Part of a small language model's weights.
Size: 20 heads of 64, MLP 1664 SwiGLU, vocabulary 32768, 156M parameters.
Architecture: RMSNorm before each block, rotary positions, biases on query, key and value, untied embeddings, normalized queries and keys.
Training: a variant of Muon for these matrices, 1395M tokens, 5322 steps.
Each number is 128 + 24 x the weight over the matrix's rms, rounded and kept within 0 to 255. Layers, rows and columns count from 0. Numbers have three digits each.

# k: layer 4 attention key, 1280x832, rms 0.0866, rows 48-63, columns 208-311
# q: layer 4 attention query, 1280x832, rms 0.0861, rows 49-63, columns 208-311
# v: layer 4 attention value, 1280x832, rms 0.0867, rows 0-48, columns 208-311
# o: layer 4 attention output (transposed), 1280x832, rms 0.324, rows 0-47, columns 208-311
k48:159144149097146102099066126116105168119137103126141106096107102108129137100182104117102152094110129114099128136135138135165098099120096151119107137102181157144118183120149155065162104156086161134133142106122104096103143136146139136153143098153090105171153133123126150126087134105187162199110151189071109108122127
q49:126080128091126091169142100102161147131119112101110142124115101076102081131098153094148160125141102155118136131128146102147116139091123104116110170106144083124155130098127144140116110109136127148154102070094115104080103135116144148135104091149093125117149146164136143127135149105143095136136130128186092148127137
k49:138150148138141143139114101134089077110116087129171141151159132127165139103096108105119113179138122112135146134136095128132139145190121170100132131155147121151111123175126139138106101153089107163125111142111119134108150157151119163129139160167127128161123147083136119107162143121185096108155129084120131117114118
q50:075093096172117127108096131167153160133100112147120139129136113099142115152137147143099172084123118124089125177101106106079080121117157113134109137139114142137127149132149156157066085167107131120122144135143143170090174138149113131114145099095168107145151098140140105098134097116112103120099131152148132109125097
k50:166105164145134119186164092106149078126116164109158100148138118150112114121120081103135139164166111119176121127136155128140131146116074146124137120134177154108134140140148140158126084148145132085102126095148195085106102152179096107145176116107147131154115106135137128118162164144098126156103128117112080155143101
q51:118147105090142110106115070128145118174134164120100101102178101143129161158138124142154109137133078132099148073112164162113097106171120099142139100137132115133083164157165125111124191152164134107091133084066113143129142095155171108134118085129155143148098108114154114138119150153123124151153138129189107103139119
k51:108156112108101119138168107106114109115104119142087110085093118093173143096092119161129157122043141140096163123121126096129118134102118089094080153148174140110096123086169125137167150149100061090182111139140121146136108182122131127090120148093110133116111076105136125152128104132069130143142162115119177114144163
q52:099145119120170105189129159119152125132120180113177101115159111125133132148154106113121125130140157092118132153105172138160143106127120096130146131098106140149142081120137125141145140166132154113086120097118153101113119141157076136133126104074125084146141108126147130084131110185170138128145105124145162119144083
k52:091099125087132100150148132118148141123116130096099137176171122126160102158118136107108180114144119131079094154133144109124123107137159115172149096154106146098102163072099144131120130091107111127108093139124132149149103125132117117140093106144152131170080085143130124122115087149145120117123129117136131109124114
q53:153142159140121182099132142121086175145169121141166116132098133082126137174126116112110101166131125117125150099113055083131114102137150148165141135095094084156108176087099118156128128116106090166111138154134181127118167143140069190111084088122145156102104133106144135139105137137086110138139157121117126153136166
k53:134124104118126086139162061105167077161149105139179099119200141160150098138060169122142134122128103113109141145138126108122128116092126155127172130118122088120141134118082133111089123132148097118095129122122058082119151124129089105133089163109178096123145139142089158161151121140137109111127101129104105102122140
q54:140141158126150143116138128140141102113150112126098162168154103135130178136101095130132146067126135112147141121132119132127106150142146143131094131128124088116133146152115121080106138103137146110085230088120160072124133155104187142101164157067155192160130159116143157136138095135097160091120135088103122087131137
k54:201117126161132098165089145128101139155129153102181106125104141124165112121126131140103111138163154150117117086151076125113183104116118117129154134136173120097168170125114137162103124129105129171085154121142132185162108115121128124112114135104129121129173099107141139131123106113151134164109114146122123145141143
q55:057113160113153139139138143136115101117118086163111117121111117120114101164162137097119129106154149142109140168150143084127141141088115147135118165132109148094103065149143166098127127122107094124112122132155140150101109133131165146150172110136131106148151096122145130127144126172123078173123157154110157171094125
k55:095134133134124168143152115110121152083096145098115095176121113123127122116128140121118100183109166112122122151117148120142097149128160099089157136111206136073170109108187113147157145098090125184140129064176116141113127085108111112092124090128126132108146151154103096114121108148105149121152140137174127099137138
q56:110122145123139120107153181098124201097103123141079162126159110091156125101108119113131133139144136137128126091151116109125149124135125168141159146124124127129125167078101143196119118115096133116151127141111124148107128130100150150104175162148110149149169076163143112152119155129143116112165111158145126158167174
k56:120123108138089135075126123169156102118116132129146121125130139109062116087128133138091081171130165103133105131111129108149121104149124118126106117105154141119098104146115135134138135152125127111163126175177147085168121085079117117146155142115158143138117172141132169150152134102137137119128142172125128098105097
q57:095134117084151104132116069117098143169098154165123117132135115120087124177101103129112145182124127157103118083107133104134099145121185131162174150089117161159169102121099070087089138146159098178115113099135100104135139123131111078123106064120072141117090125134130135134083110146118130109138117102159129118140092
k57:147082143122092123121177128147098129100093139135115100110130095136145135119097140142165138105127071073126161177149114143133098141165084114131181129097099094122159169153119095163133107120170106124164155121104083094092102109149108078157165172118180103173152123124083158175147130138123169086142096127132128193147133
q58:144164124156131139070122137104150190088103135148127133125093125138139120154128149076125095116145128111132085145129122149149160073106167143084127136141135143123138131169126106118122154107112134114109129143108124159151147148153142137107119107149117139159149085138104105147091156126099146150143129124114127136126134
k58:104170139131112084119147086130122141122150119139117095101126128146128121129151175170143136139131126106092151091120153122151080134107129079154143144150142121114146104130151097118100138086196152129093142117138119124156188079122138130068118136158125093132103152110106111112146090103120139163167159135117127094109166
q59:131104080127146081136153093072101080132128111138144152122108170173112138106123137114137124158118151117113139159148117127141164120100163100175188150089094149116137138113119204128117090118100137178133168065083172112096119124165161152144098143099122134141103140086093163128064162144139114154169144132202113153112092
k59:153124173158126141124151090115159150106103126108111124172113130101191109141139104162137053153162108138149145122119136118129113099134117116128074120118136146135154120181159184130133063128090114170148115121191131104119097118134114119110105098132112156108111132121129096112151137115142151123192153173128112161117085
q60:165119091173117149140069108136109125106111116138135122139153099123209110144122091107148143138141111103135166143141097084111116167117137155089114130148118124136097126083127147124126139169081124159142085115079152170149125113111147135138128105094117120145167099131113079124120154099066097083126088131115144142132129
k60:146120149154107132098134131088114117104119129154111140105116086138160156140129140125107137134059106197162086117093163166099150153152143165129104120141111141119110110101137113099085153155147178103100133160156129119134119161149081146142145137123128148117116162170129129181125149159137099108096136155081133097119142
q61:106120112118117145142075119188124158166142115164141131114129069122147167134117190117105115145132148100132111114133143145174139125137082106125089136102139129150107129169112088080137095096134141099127110142127121141120153127131109107124141148151092125136130130172128091111138163132161109080156114088135146163145063
k61:128131087128111132107129174112170108115147140131123141132096138147105119105166121134170127108131146206126112135129127131114110115096127145155150147145118175157178126166132108150169166134125142165094147145098125113154119136163106123174123180082141141087071095137080118118143105154151136141140140095150092138135125
q62:121163191098098157146150131102060144140106125151170121102095123142150112124136162170143144136142179087071129102158117156101105139085150107119130128141132108100105084098103069089154188131118127110123136099093158143145159140142091078154123156149124160159107151117120098140160137122126108124102155093166110138140140
k62:092120111104118081142164104092136131131160125127095160186107148143082134145107136111136152168151139088104181114122175117095118111114109141132130096123108127192126098126150131104134120113128137154144121092116132071132094137108075148137101192144149089160146111121146135130115121134138096138137194112133128161144119
q63:097074093133141081113084130080106143089160124158103139139138151147165119150098115101101150108134154137129130147089163069178121114106131076105170132098130105105177149106071100126155099134171119181145124138118142084134107079169073177110151109122168101151121117135143142099149146130116115148140103120123097135121109
k63:141169121175105115163151156154099146109111132117187143157121105149096156136132180153127097140126086118107130210135168117145127146185154119111111088139085130118134121163148143151112126134138153159142128135110121177106129103143146144107105212114110162125119126106092150099174101080119104130142072103133154140072157
v0:154119140149080091135103120105132126113147084142150157145138120072128170094147180113176138138139101102179137152155128112155124163114154139139130128152149123180138128115091097121130128111103092094137133129121125131144136122134145103124144127133123156113149121158153132158129132092110107177133111139070136117109121
o0:132126125090156134147083079113138114144121154115110131123124099132092108159128080112111146094126133124114125082128061147117133157180175137158144108104136122117125122136151125168123097139125164171115105162119142130175085103115137117143156135133133119084157125121137092105122134111127110082167111160116131151157133
v1:117141107069154163132111125125104140137104143155132154113128152148092133127122114135096125121104073147111093134125174125117126112096175165102111129114175100095103128123134074126113144184097142159128175170096140141158125120124143080136094153136155170112136136096126134091149120106156144119151163109137115133104143
o1:151156136173130109163131094129119094103113147166132179102165124123143121134151104100151154129139094121136162156123096104095115125168125110099139147129101079123143095149153131146125128084135121155124142141185151115120134140145121165155150141111126068129136115133134121145120116126122119139119121093159124095128103
v2:127147131176080153119142103177131150114097116128100149108168196141124139157089139103107092087128111138126125131085120107133146125128150104093146111135137128133136169120143111155122102136104120106178110159092146138123086123132151103108158134114129119126114131145138099163190178146142106154139132125092134130136142
o2:130087132138086116167157148108092122165139129135126141142130129151117127121128118119113131130136140105087162108142130139131161143140129140170135132126107148117148162115102189092132125134101129144155083166160123129105110116132178121101102109144155137128163101124110177139124116096151118138120126155107144130119130
v3:117115106128118116108113110092123088125101128129140110094094115113134132144089163097143133112145101151113086128170084121124138128165161126117185158100158130160132085074104146125130141113132132101156116139144122118139137160147133137086094090160119138147116105116150118144131117160121142140109106099124184143166101
o3:137100108163153146165130122154143119164169152168144120114144080102083122126145131122110108108138117099138142115111141137132092100135159130114082132130128167135163064172114161148078077127133112133092156109108101137123116123162144155162116160169117115107144122122104160103133143094086119147135112115113114134105071
v4:157105128152089128140117152142132138121133093144120120155070097157132165115137124154154153128090103124123121097119128158172150111100142135162124103129112078138123141185124134178147141108157145168134104153118149163090093149112138105113083163125119131134129120136115132144120129147149114145122132139125172129082149
o4:141145120138137114093175173119114125124179100131134122081116120148140174170063113108101145160115167137100109153146155101115105116124124115118090140116137130163125092097118069154134167111115134161143130147100161117106110123178110119144132116142142174134163185101110120128141115146119110149151143146119090116103143
v5:102123136165143144166145119122146133174073139118097133112097114188095093159154140110077137094113155133121084084101164185107125141111099171125132107119113110136114105121145115080074164133116162146141168136081126081139162129156115121143118114140129100086128143144121137150110152134151161116116124153145094125133124
o5:111136122126102073096123115121154135113149087126112141127082157108112112113108120156133113125149105119079146106124136159127112107161158176124139157132188129170132154160154143099169148184112137106161126082130155123139134158108140096096157109137100198127100110078117109141127094116128165125107104070176127145127171
v6:123165076093076137140142132130106149151155145142128132119134136113204154143144133091141101074124116161139121153131109135097131129108108158125136111154100096107114091146155113131145148139115095125115120147132117149099075118136129136112141139123098121145138194092099119137127121176114127076139157136173145122099169
o6:152135140123136137156127163069135110132109138115131114117156167134129160158119118132147128163133164170174146133141134092123129131128162106166110099135140146154153082092106146124142106124115146127099145084138163141136141070136107068144100192090161121115101128176132134126149111113129152166111099120127092131159165
v7:134152132133159110145144133093136114145118129087130140058114179145108104140156133136123127110137163118101098107075141125129089142107169132135151143133141168127166134151154150098116156117057158102110146116150145126115186153114115131094096102177162150125126158120143109119153162146127152161130139127119126161107179
o7:169128151143095135150107095117118128143158097137138095132067111093143141144125098105155154100134117129119120163135124161124110102149125176165114178140122131114145160144141138150141116156120123148097134161085106158133073111116137122138154137082119147139130122081135138129151134145161152124148104131101125105133089
v8:098125125088109121168096140097122135163134137092159118108155111147154107123109098140119156119151122144157146139097094101121154163129145150071131156094133169141133135122102162133133120146106121119101138146125095107127113156132095133166123144136074065120115117113108128130166124147133083156124087133152150160097139
o8:145125115172160106113123102066062142104124111135092129142145148145121164093101130121139131144130151116108095079116147105169153104127119138095142103125101111071142094089148114102162139134142114096147119132173099102143145125123099097202150125162120158164090092139136135119099108134103159101100124125116125122133130
v9:133130123129117179099123145158123110144113105139140153124155144151111084145141148132136179098159138073198145114125146121169117139119135148124089147106094098103146099111102162150126159124134098142119148132146072117122139114141133138151127118131121117083097083135150137128176114126110134134095113104088064133124104
o9:131138160132139100145081128126104173106167111162116131112167113099106119081136147178153129076127165135125105134124147173093100127174116116105128118124148169106086165163111105112105144131099131117139144124130127129153138114110103136072117180124135137172117120137129183140118104135155119106134087187149127134099139
v10:140139116104100151146137132109138141092119117115172112106105102123168144171096150125164123167113143153076101167121142147096169091130096156112143112120095173139117105140152147106130130153123131122099128112100108147101080141104104169106132165155145087129154157129111083100129111121148126155124094101117105113146125
o10:077159117142125104125113081100067091150110133042143096130127119142085115128164121156134112066135104134130136105138099130147114136161145170128135148156146130136144166135097136113127109139109096112078077124137089093129137126110095109114170108165131140159125099122130140125098135131103106124127121104122136136140161
v11:110111164161119156142133096146102138084145143125115114097163121146123178097163143132148095088178152166119142181133139137095120161109188115151148176124123108116115134121114142094137119116127072120125076098069098131096107105119143151139147132108149165116143107163112133170092145095135141155119126098131127090119103
o11:114160114142148131127131123123111135094113108148131149171096125116111121132101151069105125160110145120129119115100126146129137133126073127142122117122133121125142098128133106139127121111133160098164139119100128080101188149176105146123129117098129152130084097137108127142169140149132124121153139151128118135150133
v12:150187128113148102127114145143137134093164145084107101194155117174110105119141122173110117144120163156134118100121099147092127087147130137128083110141112111123123120154123137068155086123129124112102136097141152097093138170134148116082119123132151112139102113167128148148095101111128131165171140133156133149129145
o12:127068121107087108127148123106121106115092122118085126081116168133098166142106142148175085086166151089121083109135139160161099072099108147135097135199104151175169141112098146142128123101123121105144109115115119141143120106100134134138121096145116174117141115117162107109062114085138162130104115117130153127154159
v13:099156151138113132100127143110131123148135111117127133151121153097127081142123117128116138099101152112170111090114084142159125100113122154106103119125096120069124161129114136143176125151155106107147130102108113137125133135066114132110088151081148137135170122123082125152101077145094129111122112107119103061125096
o13:146123119133131136129120154114177159112141167099076144111112114127139177090108082109153161147116151161146103106135159117126089126124148098086185144150129151158088078147140118081091141137080098084132103124131122130145110124130127102117157106133126108124079148127130128085122120110147127155105130135142175133122151
v14:156152094169109145151122142115119124110150128096164093124129111136161121131145117149123130144192144089132112159085127096102107148085155129119122125160136157174148122083108099113150122088123148138109108127122134146105131122110101159095106084143091094116135150155143105118118118128173121132116154110109102166138165
o14:137132120103127109132111111134171122081155124153095117148094127135090122142084132129113090126065113171093131133162125116127131144111094135160097132101137126146121119159103145148151176129133083135117152078102109148121123126120131130138148152155131130148140130104122162121171108105128104122077144097102184090130094
v15:103124131120141140138141126158119139078142131099123098093142117128104157112162094084144146137163122082103102086124155115137160143181139128173136102138091109148126086080133136101100160106104148139146110117156141107151153163156094087109127161148126134124148142109141140154082144155142157142138117105146124108152135
o15:150129106129130125117156102114174134081124110149121166140172118126085154095109121127119126120126121145117135107192117135145118156097093149111093146084142156134134171164143131131123099137124109141083113127115122111174174120160161159131170052106132076105138136135146142119127109120114096119184130132115125160135128
v16:113163165179141140097090123126102136070095176156093140124175084149160120120130129130124146159142122132140137116163143120131139153163136119120091157131128085136132102114165134071126131129142118141119101120185103103073111152127142116125110168151085146117171162141163096115155115135095140095133086149112165071144124
o16:122098139135168128171124096138183109159120083112156154123168127192115121122133100132118099135119136127164129108094149149130113121129098124142072095135104118126102138127112091151140117163114072165120114132133136121153173114107143135115123085104149149113045117095116161171116120170121147120127158157160117174079108
v17:146126126147135149153107128093138105099131122129153149118141091106154168136126174151144126146185135151113127140134129130080186098121112133167131128147141146165102121164129132097137069112137113094109127139131119115141119125121093172094113099132117146108183109149107126115110126125117132139105122142132127097115105
o17:134152117105142127123140119066133176142124135091140127112156114122084106134126082104064106095104128176134119097132138116082157123120158164127127092103124131142118126081120081173124169126122135089102129106150087084107112116139153103128116154114161129121121085130123133116105154100154164127137158148168136165106133
v18:118125147176085122128089137121132126188167132097124167080097118166099104136123123063088139130143104114125115129089139137108162140143119137106102136132155130179134138120139149111156176096129102198089138100118107089108120128099131130122150140131135129148147157135124147114115098157143098140089134091156155110141118
o18:101131136116102145090117118095161143095127152183147116152133173117144106103109121131130101088127137124145115086172150161128112065164083115129137173143120161100162081162114162092123131131082161123143135152113084127113163168123137071143095084101119128116138060166172143145116126114144138115135111106132131139150156
v19:092107153102119108116085152152123132097112111140108107108109142148116076092144146137148157142148101099124145123169124110057121145127163134128119127114108129179131103107134137107145112135108109122137105167128140085100112152159122140137116113187154110143119123103116092126109068169129136124128124159065137132166107
o19:154174099139177126150143128136139129121136123125146154098145150074128150084144126101124135137149138117100155170076131126178159102120140127179075131148113128143134134082137108158151129143095125117127166132113118125108136099130120105160154126083127166160158096168128156154134122141154147172093117141187130108143122
v20:110154155143138143101126129152130173165141124121142111121136131095108149150131092134184158103132118055155123130120126141157178160133117077129145123167129123130139125147150145170154095117183112161101109112173072127113110115129144129110161108120130115093125154144109134118142130124100133117155155126072107130110145
o20:132119131159090178168099108119048117137142127106109148140095145145153116130110098118135188107142191114155116144113160085144126155098116122095174136093159132128127100110132147104110092110105141097074131101115122111153175125146163150160097140106139095159091103119143183135121112153163205142110124132148107133138091
v21:124125135170126104134156137141114115114146078124125126130129161067117143145132124094090128144129124144106126145123139166177088128176127140136154101102117138092073128134092093161119089136165144140109124168116128177150151122117163139150107133140120143137138141187174100133118140109136114109144126155116216124180114
o21:152159129129120116166140137117120142126156191072107109102136106130136099092095132188144170134112082134120152142136139158113130160115126113169112129114142126131108149146133171106151142151112109142124114168129121115115117143100132104117117099165133146143091102170156113155091149179144101142151109128107107133125128
v22:140123078154144105100124139162114115130151049195105088128160073163132125149158139142144129170153107167124146144114154119123141145131120174139119150138080144113131138119126135137098135078152141138115132130122114104137141128150145131120151137104143155134116141143146147127146146115130085137123132106146148136109153
o22:143086139177090136118125122150202126120109133102183119160147158081119118100109156147148123104156117152116139114135098148133075126159146112094106113103151160160106151148144106127163156151126117058111136114108129119105135125162129139146096107176142119123144126102117175147141140118156130095125141129130090116136147
v23:128119118114123138103132090138133089090171146093155088121085122155164112094117137099121121110109147142116121117117119136115151097136165123171107127144134117090118094136138149097145127124136105146107097127076133082163119151102142162113121153112160167102125083120140135173141075111129143164105144090096121118115099
o23:132129124084138146144122111122179136159100135136120129133118172130149161113166140107140096188126127122113106157130138100104138153123136143146134107137126127117106141133123131112110113165122176120146143158133076182095123120118134119159077155116127106077148121131157111086138139140149121100086128159110140141083112
v24:100126138083108127143104094118116105174131118130124106144124083134151148146108095128158071180156077122119092122101149115105121102165115123111121106127140159135137098156118193119127093131127137138142137152167135131161131094121126118111112117111130153158126102141076088182136146100136167139113166104098132117129136
o24:132160076156118087133150118141143126078124110139123134117162112126101103133155169143153126110112156157148146179116115127152115121123131115116120141146129138120163121102111120131106135107117158145109127108145094136087092100137109125129106113165099106149081117139155093149135102157108119116159128118164134101108132
v25:141127115141126103168116092109131118133119111133158098173140162125076122145130130171095129137117177116189125126131141089139129077133100111155106128145091122101162105105102102145120099132162121172115131130179113068149125152169160094154136168112128142139129075116136156109122100125110136126095143106136157113162123
o25:121113151096124149077148134151129129147129128131123153116148142108118107119130128089148116108123082161141142115095138159122151134131181147119105094115112103120099132128140132156111101106099108119114092176149140222152114072138092139118115125142088110140138147091105074140115157121110145101133173101115164144117101
v26:148121160151123104103156143167144165113153120098129162103106108107171121167140107156118131116120152150109145123132113167120078134115144125097105114114128125141153131135136123094075109110136093132125134108136137151142140131100152129123094154139154136118166093097083092111082113151105135163119132159140154085135168
o26:121138108136126147139108138100158128147124107104120146131168113170108137177144145142112109122141117105141113133117112121123141113116162176127153138144134133088118152106111137112142112151136130113107105127151154141140091110118141099122142134131129171125098188120088158174141124145122166142150140100152167124109141
v27:161119111175137154137119108133123135101147158137133107144136152129131122120128128149096113143136127153156134175131084167127123139102157125128125103116152117120123120123139128129141096131130129145116144093139178125121124117141089123185129088128184092110083160128136109178114138127123130089161102128155109139117121
o27:116115116123156108114137134117146109134115160094134127109089140118115110176121132089095091109135168107154128148180116157128126094175102129126106147173135135124102122132171110141094140108128138110143137149118131100115098155153115162142132128157060183139161122080121163146088145123145118160161182099136126182136149
v28:138154134158081128116146108128131172163140135110124141147180103117137136139142134126117122142139127126119149169114138105111101107167090098130196129159136158171126113149117136115176133126142112115157173118120121089110134125108134105062145137097071142143150149127118074146125167099152124133141155122100165086125148
o28:142152139135129147166074131087175133102085117111089110143138126149132144142147154127139174088160123148158131109137128122112129170135132171140103147148121137118127137088114136162104137094099131116090147112140152145172105095084117133142145124166134128133110106152118132156096084124129122099116109121095105127123116
v29:117117152092148088148113137106129103102141135169119136091104106172061109129099078147117083176131095132163130092135140162111138147170113146127107112157139123135124120186163173149111119133120159157111101111128161105136149171123103124146094188100119106143115151124150149143161111143129112122166103112125108136116110
o29:099121150116149126171138156097254147125131079116156112129131119122156131111162112119168129160107132140099108113144136102172106083134144129111136135118164158108093124113120125122156153118103146137126159126150107156176109128127153110124160119128127148114134149151112140118108101131082134166124121154124127118125141
v30:151136144155124110107111125096096138169144134179151113061103130106112083131131142107100106135126088140100147164159138084122108108100110112151134157147173108114174106135116146097140127138115125135137105136103154145120155137122154149128145171118134095131105131167131127104098160088123160136180095138169115118130113
o30:152115097128161145141136131138165113133092145151161102157170122135117119104127137143154151129127161133099130142147152137104130092152121077173124201071112096106102173128144149122103125141101133120111122150139108144115136130124131100127124127116111157120126140104156101126133136127117112148131142115093099122121120
v31:105149106128105111116120123145126170110115146148133159168138112110137145112133119150122164135152089132152152122166097131173145136127100118102123176134134126109136155157145116133131136098083167151146129108105156136157130155144162119135151133127156087130140135114148130178118157081132125168134174150109111099105143
o31:106131148097124141099122113119129099101169125116116146110170125132137125113070131126133085092139145123118128177068097146123094117150123145152129131153101143128144087110125118106132127150180129101182120136133125095105140123142119120124152132114109153118113135116103127133092155132145090092137066127118137147178141
v32:139119174138133126121158098148127144103151095103145135103097129139112129129141128108113104102130138108152114100148121127139133115176125094120113109116106172154108165137124139157135101118111134136125145150122159130136160127132163119118128115132142166163189126155147153139120193128100143102125104111137136095092140
o32:143141098152123124069112112078136113135137131159088146163098132120111141095077074150117135168164088082146154107095141158137149132104180125133157132117126095151134132116087125119124129107095131127141115122122123101111118187101133143122148143099132103114128124120138129126140174113134098137123191110128157158159147
v33:097101189160131160160154124124104125174126129085133135104109160154094125113134176143148126142133139138126085147088152138140118095082104089142154162111161133153135113098131090119116099152128140137094123092097143135121099130122150148114122094078095145105166163161128128094161103122117146168107111084136123139128122
o33:105136079073134110135096095112048095130133147169120146115135113154161135186108121152137156123133126130161151152162128063154154077086140139108139095166084130147117131138141139144123141109131065097115134108181108162100091103159142086125104187184143142172105106144132109116153124124145151131110143174103117102146128
v34:057160144144175126138110142124134135152164134146109140136117147063151160149107171144123121148127104130132123163118159127112101139120180166167088124104118124148132125086148132146088104097087109090099092138104114127161140105108105128166139124128137121147161124157136132121116114099123103105122144164124112119108140
o34:137093083121116096122125122140098142115141156153123128163102101148084094093138146138100131128130124163113133105117103154117093094148094142148150104131089126118124177134142151098192162160160137089095133083126126094133121159100148132125113139117150148100077151159127122143132122174133174098086167133103108147152132
v35:132128119105123082128163121137107141138101138122107159088138083114142107071129106082093144127137164112089145125125139166052129145147120129121112102123193137095117094134113082116122137123138111140099119126138123130169091098141145122148163117131134172175092134100116152092147132163120140112144154088085108164160132
o35:127125142164099162115144127140149137149103139118134148163123106120118147144141150142121127139121100165135144117104124112168143150124167131173133196145148117131145111091126194167136176101152119136118132131116118111092151113129148150134118134121191128093124125087139137127087157155148129096121103118169119164151150
v36:142101153084151133139133098097099141145154151121122127130101135103151091118156168084145115134167111143114160151154138109150141139113123115139141088155163131100097158121115121173159128117162119171115179112130118166133076124133139121138172157112180133149148161139139100122131126089130111106107102134119106119147172
o36:136122134113157138158101103118090115103118116098167130086151120107094140162173111166125095118103116130127122110153128107163102121100128124133128109059099110127126081111114122064118111161134125096136139121138118109108136129157131155139144156152086080107101141151136168158160139166128120107150124161124146172124138
v37:100127176135132153115131116098093073156129122143105138118109112163120090151146144088112102116122172124154119146108083106110148119088113130136173117119122117134172097113125123145115111122121188127133133129136149121142165133112157145119163171187163163108159125100108152136148148131165135175138117126115160154100113
o37:152152103124113114131147149123084164160138121095133125116137101133140148145126090178113155094164149120134139095131134122104137142158142178159092144158119152114141128133113088171101133108162096171102150093135111130070107113120136110095131118102098144174122122164162108148126149172138130117126120118125112118129116
v38:173099124092143130149088116135136125142142150114097121087118148149160135131137135112108095112112111149151104120145109116149075142101183173153124106101121098078151188117126141168120144132109112126130064106129107163142183116132147166157126129128118114148088135138147156116101129143109111092132175118156113149117168
o38:080127082137160144085131134141132121150135190120144159163131123134146168113149110153100188145106137126114091144151084130115133115134172079104068172103158151163142094154145152119135152159123116107150129145135171133110095168116107159118146113093113129103127138094164119096134154121125132147106104123142111102179157
v39:124146129152106125118165105133153121132107145140162109122159135133111105154139113120133139129163138149089151111102115081117144134126081163129133154130134124129122162145112152156102140155113139093117117106114150156104118132140112168145145116153130110136121124151118109151145149140124122118174158152085110115162129
o39:143086150118106170117120121110115112124132117163117100151112102124185116146087128089139139135133131114124132140122129130141179147178122097120122137125143074140066134098068124110108140136123097133128134127103122105129100124112137116088127122088154093146151177148119138161118141072163159150135085150125122171075114
v40:137133117174127102120104142126114129076147138138133083139179124103121125123122118130155182074110151191113136184119091140107099102103092157138102169123094148085122155147090138152175125114164084162142166127135143158133103119114132128137121164129125145158147149129147165127151148126119136153190119147135134123114159
o40:126150108101157171077161132114079146156136126113139114121089100112176158147133162115123113165133152123109115132089119138163154135142153100124092078147112098139119130119129136120149142070111131080147096105144153104143127149170120117122128142103153128148117111137071157136104127159153110113129161141119105135096141
v41:145151153168113132104124141134088084098112111155145111116100115151114136120127121190135144176109136121104120138092112146126135145072151102149174150157134138133143069094148131129132124093153122098106132149126108113138139075160120119140151092187094139095107143164148119131147112116148093143182133128148129151142164
o41:097137086102109138119135120114143117132129128105102126142144137093042136122122142096141078139121136099163108162120149115121103124168155118115105150105134106161134117169103164149107089142120089126107148142132167080129142138116158172102121106106125160159103110121106146092074134140099108167161112122125143120123121
v42:138152142113125105182146123156145137120139138108104150161112122144133147117109124127149141125117126093121109086139120104117126123144146101123124151146150128120148111123143142130105122117121133125124114135173096087099170104108168156111145127129155075121115109160098134121170145133108161085107150145108155150137079
o42:112139136122140174094109121105090176127111145170145149153123099129143132136144145114115154159136153109134126151144147135147168154172120159115142089147114134117116197160167125123167112146138112118094168143124097143129123110142112176158075129100109142140137141123145120143078110142094134178124090117136099120103142
v43:147122112133150140154139129133126120134106154105120113129136140159123126126128102138118145092104144170119165106146103119146154122102136125086125101134119152167170181118108129139126101120142149152133139128116135093118143163126098131149145142113146127099142135181096154131110159133152135165153140112156175102123134
o43:108090129165146129139167156077126148112148138115149128140128109142140146153135124097108081115102108106134111151154105150137124117135126171158128154111132144122120126091149144124122123125178126096120150151116123113145113115128148133170182119117133119168130116150129125144108163122145134104126137120188119169133187
v44:166158096122151145110160113125133120168091148137080147150132088151126129083084139157129127133149122141122123171144092130146138100118112098129134135105178089103123150104128162120165159089144130147140114076176112153113143143111131103145142128121099105137134091189122108147154115178163126139150143096128118151121147
o44:123166119114137166167132120128198061122144106127129126127158208146102138128114117091163109138096144127087131091111147123119161154137127138153131158125057156097124167178135131139139081143130146156132120158129122130119124132133175161105092101138140134113125186162115134103137116123165135098097079135134097140131146
v45:163150128103137132105135124126106120149163118127158121111105149127138141140154163120135144147164121149055118108121147156122112146137108104138121081143105131132108163125134140131123125171137128158104121118108120141123137168141147161109121096092112097128144110141127154117092096094142122149106119133099172103140167
o45:126149113122116151139115106080094093116131125096130115142141110119097156119121158089150123135115132107139129173124125080122152183080162152102116152111124160113179150102117130180146093147142116103125115158136082135121123107164084133134122126136129112139170151150163129085145146134140113135159128129150136081119138
v46:126145117104138120114095120140147110127169138167063112090103103161099141142101122116142159150134085127098155095122109142121136133124110094075123107141131127123068137094138164141169136122110116124115144128146128090138155117124148119130130158137123104141119109086125136086125112140084125177119150145171138148127118
o46:117084127136127146101141113137089105147091121144190119134115137109104116132140123152152118136130166125151112099119154139154115148110091175176118162128105133179139124147152125113103114136172110174127102144140129162117102154148130157133130112135122131121165118098121164118109133079102167098153182125114141116138122
v47:113131121155114126154134138083132140142125160139107117106161159125129125108141124099167136121123096132135138115156143144154152127150124097113160151095120112139103151130143138109132112092103141142124107119132080132133107131114114124122116149121140119118114120127097123120153142154129097087149131131122102099168114
o47:101189129138140159118102115135126096114167119131164126160136091080154147141130142147138108119082139108121151110073116120119113164125138101133137147125145137088138117117128158139112189106156160133123146111129189139101178132171119096117159116123140159160117103104143153127117128134130162131122142132075141122077145
v48:144149139064140130133121079130115126136123170119148114160135157138145134148079142110125190096124107131122117151184101102151135134141156092164119098153152133116141192163076133148113126102129163127127117148090154186115088129156153167086069106104132163126150141132076086167122122149112123134126113110134114127111156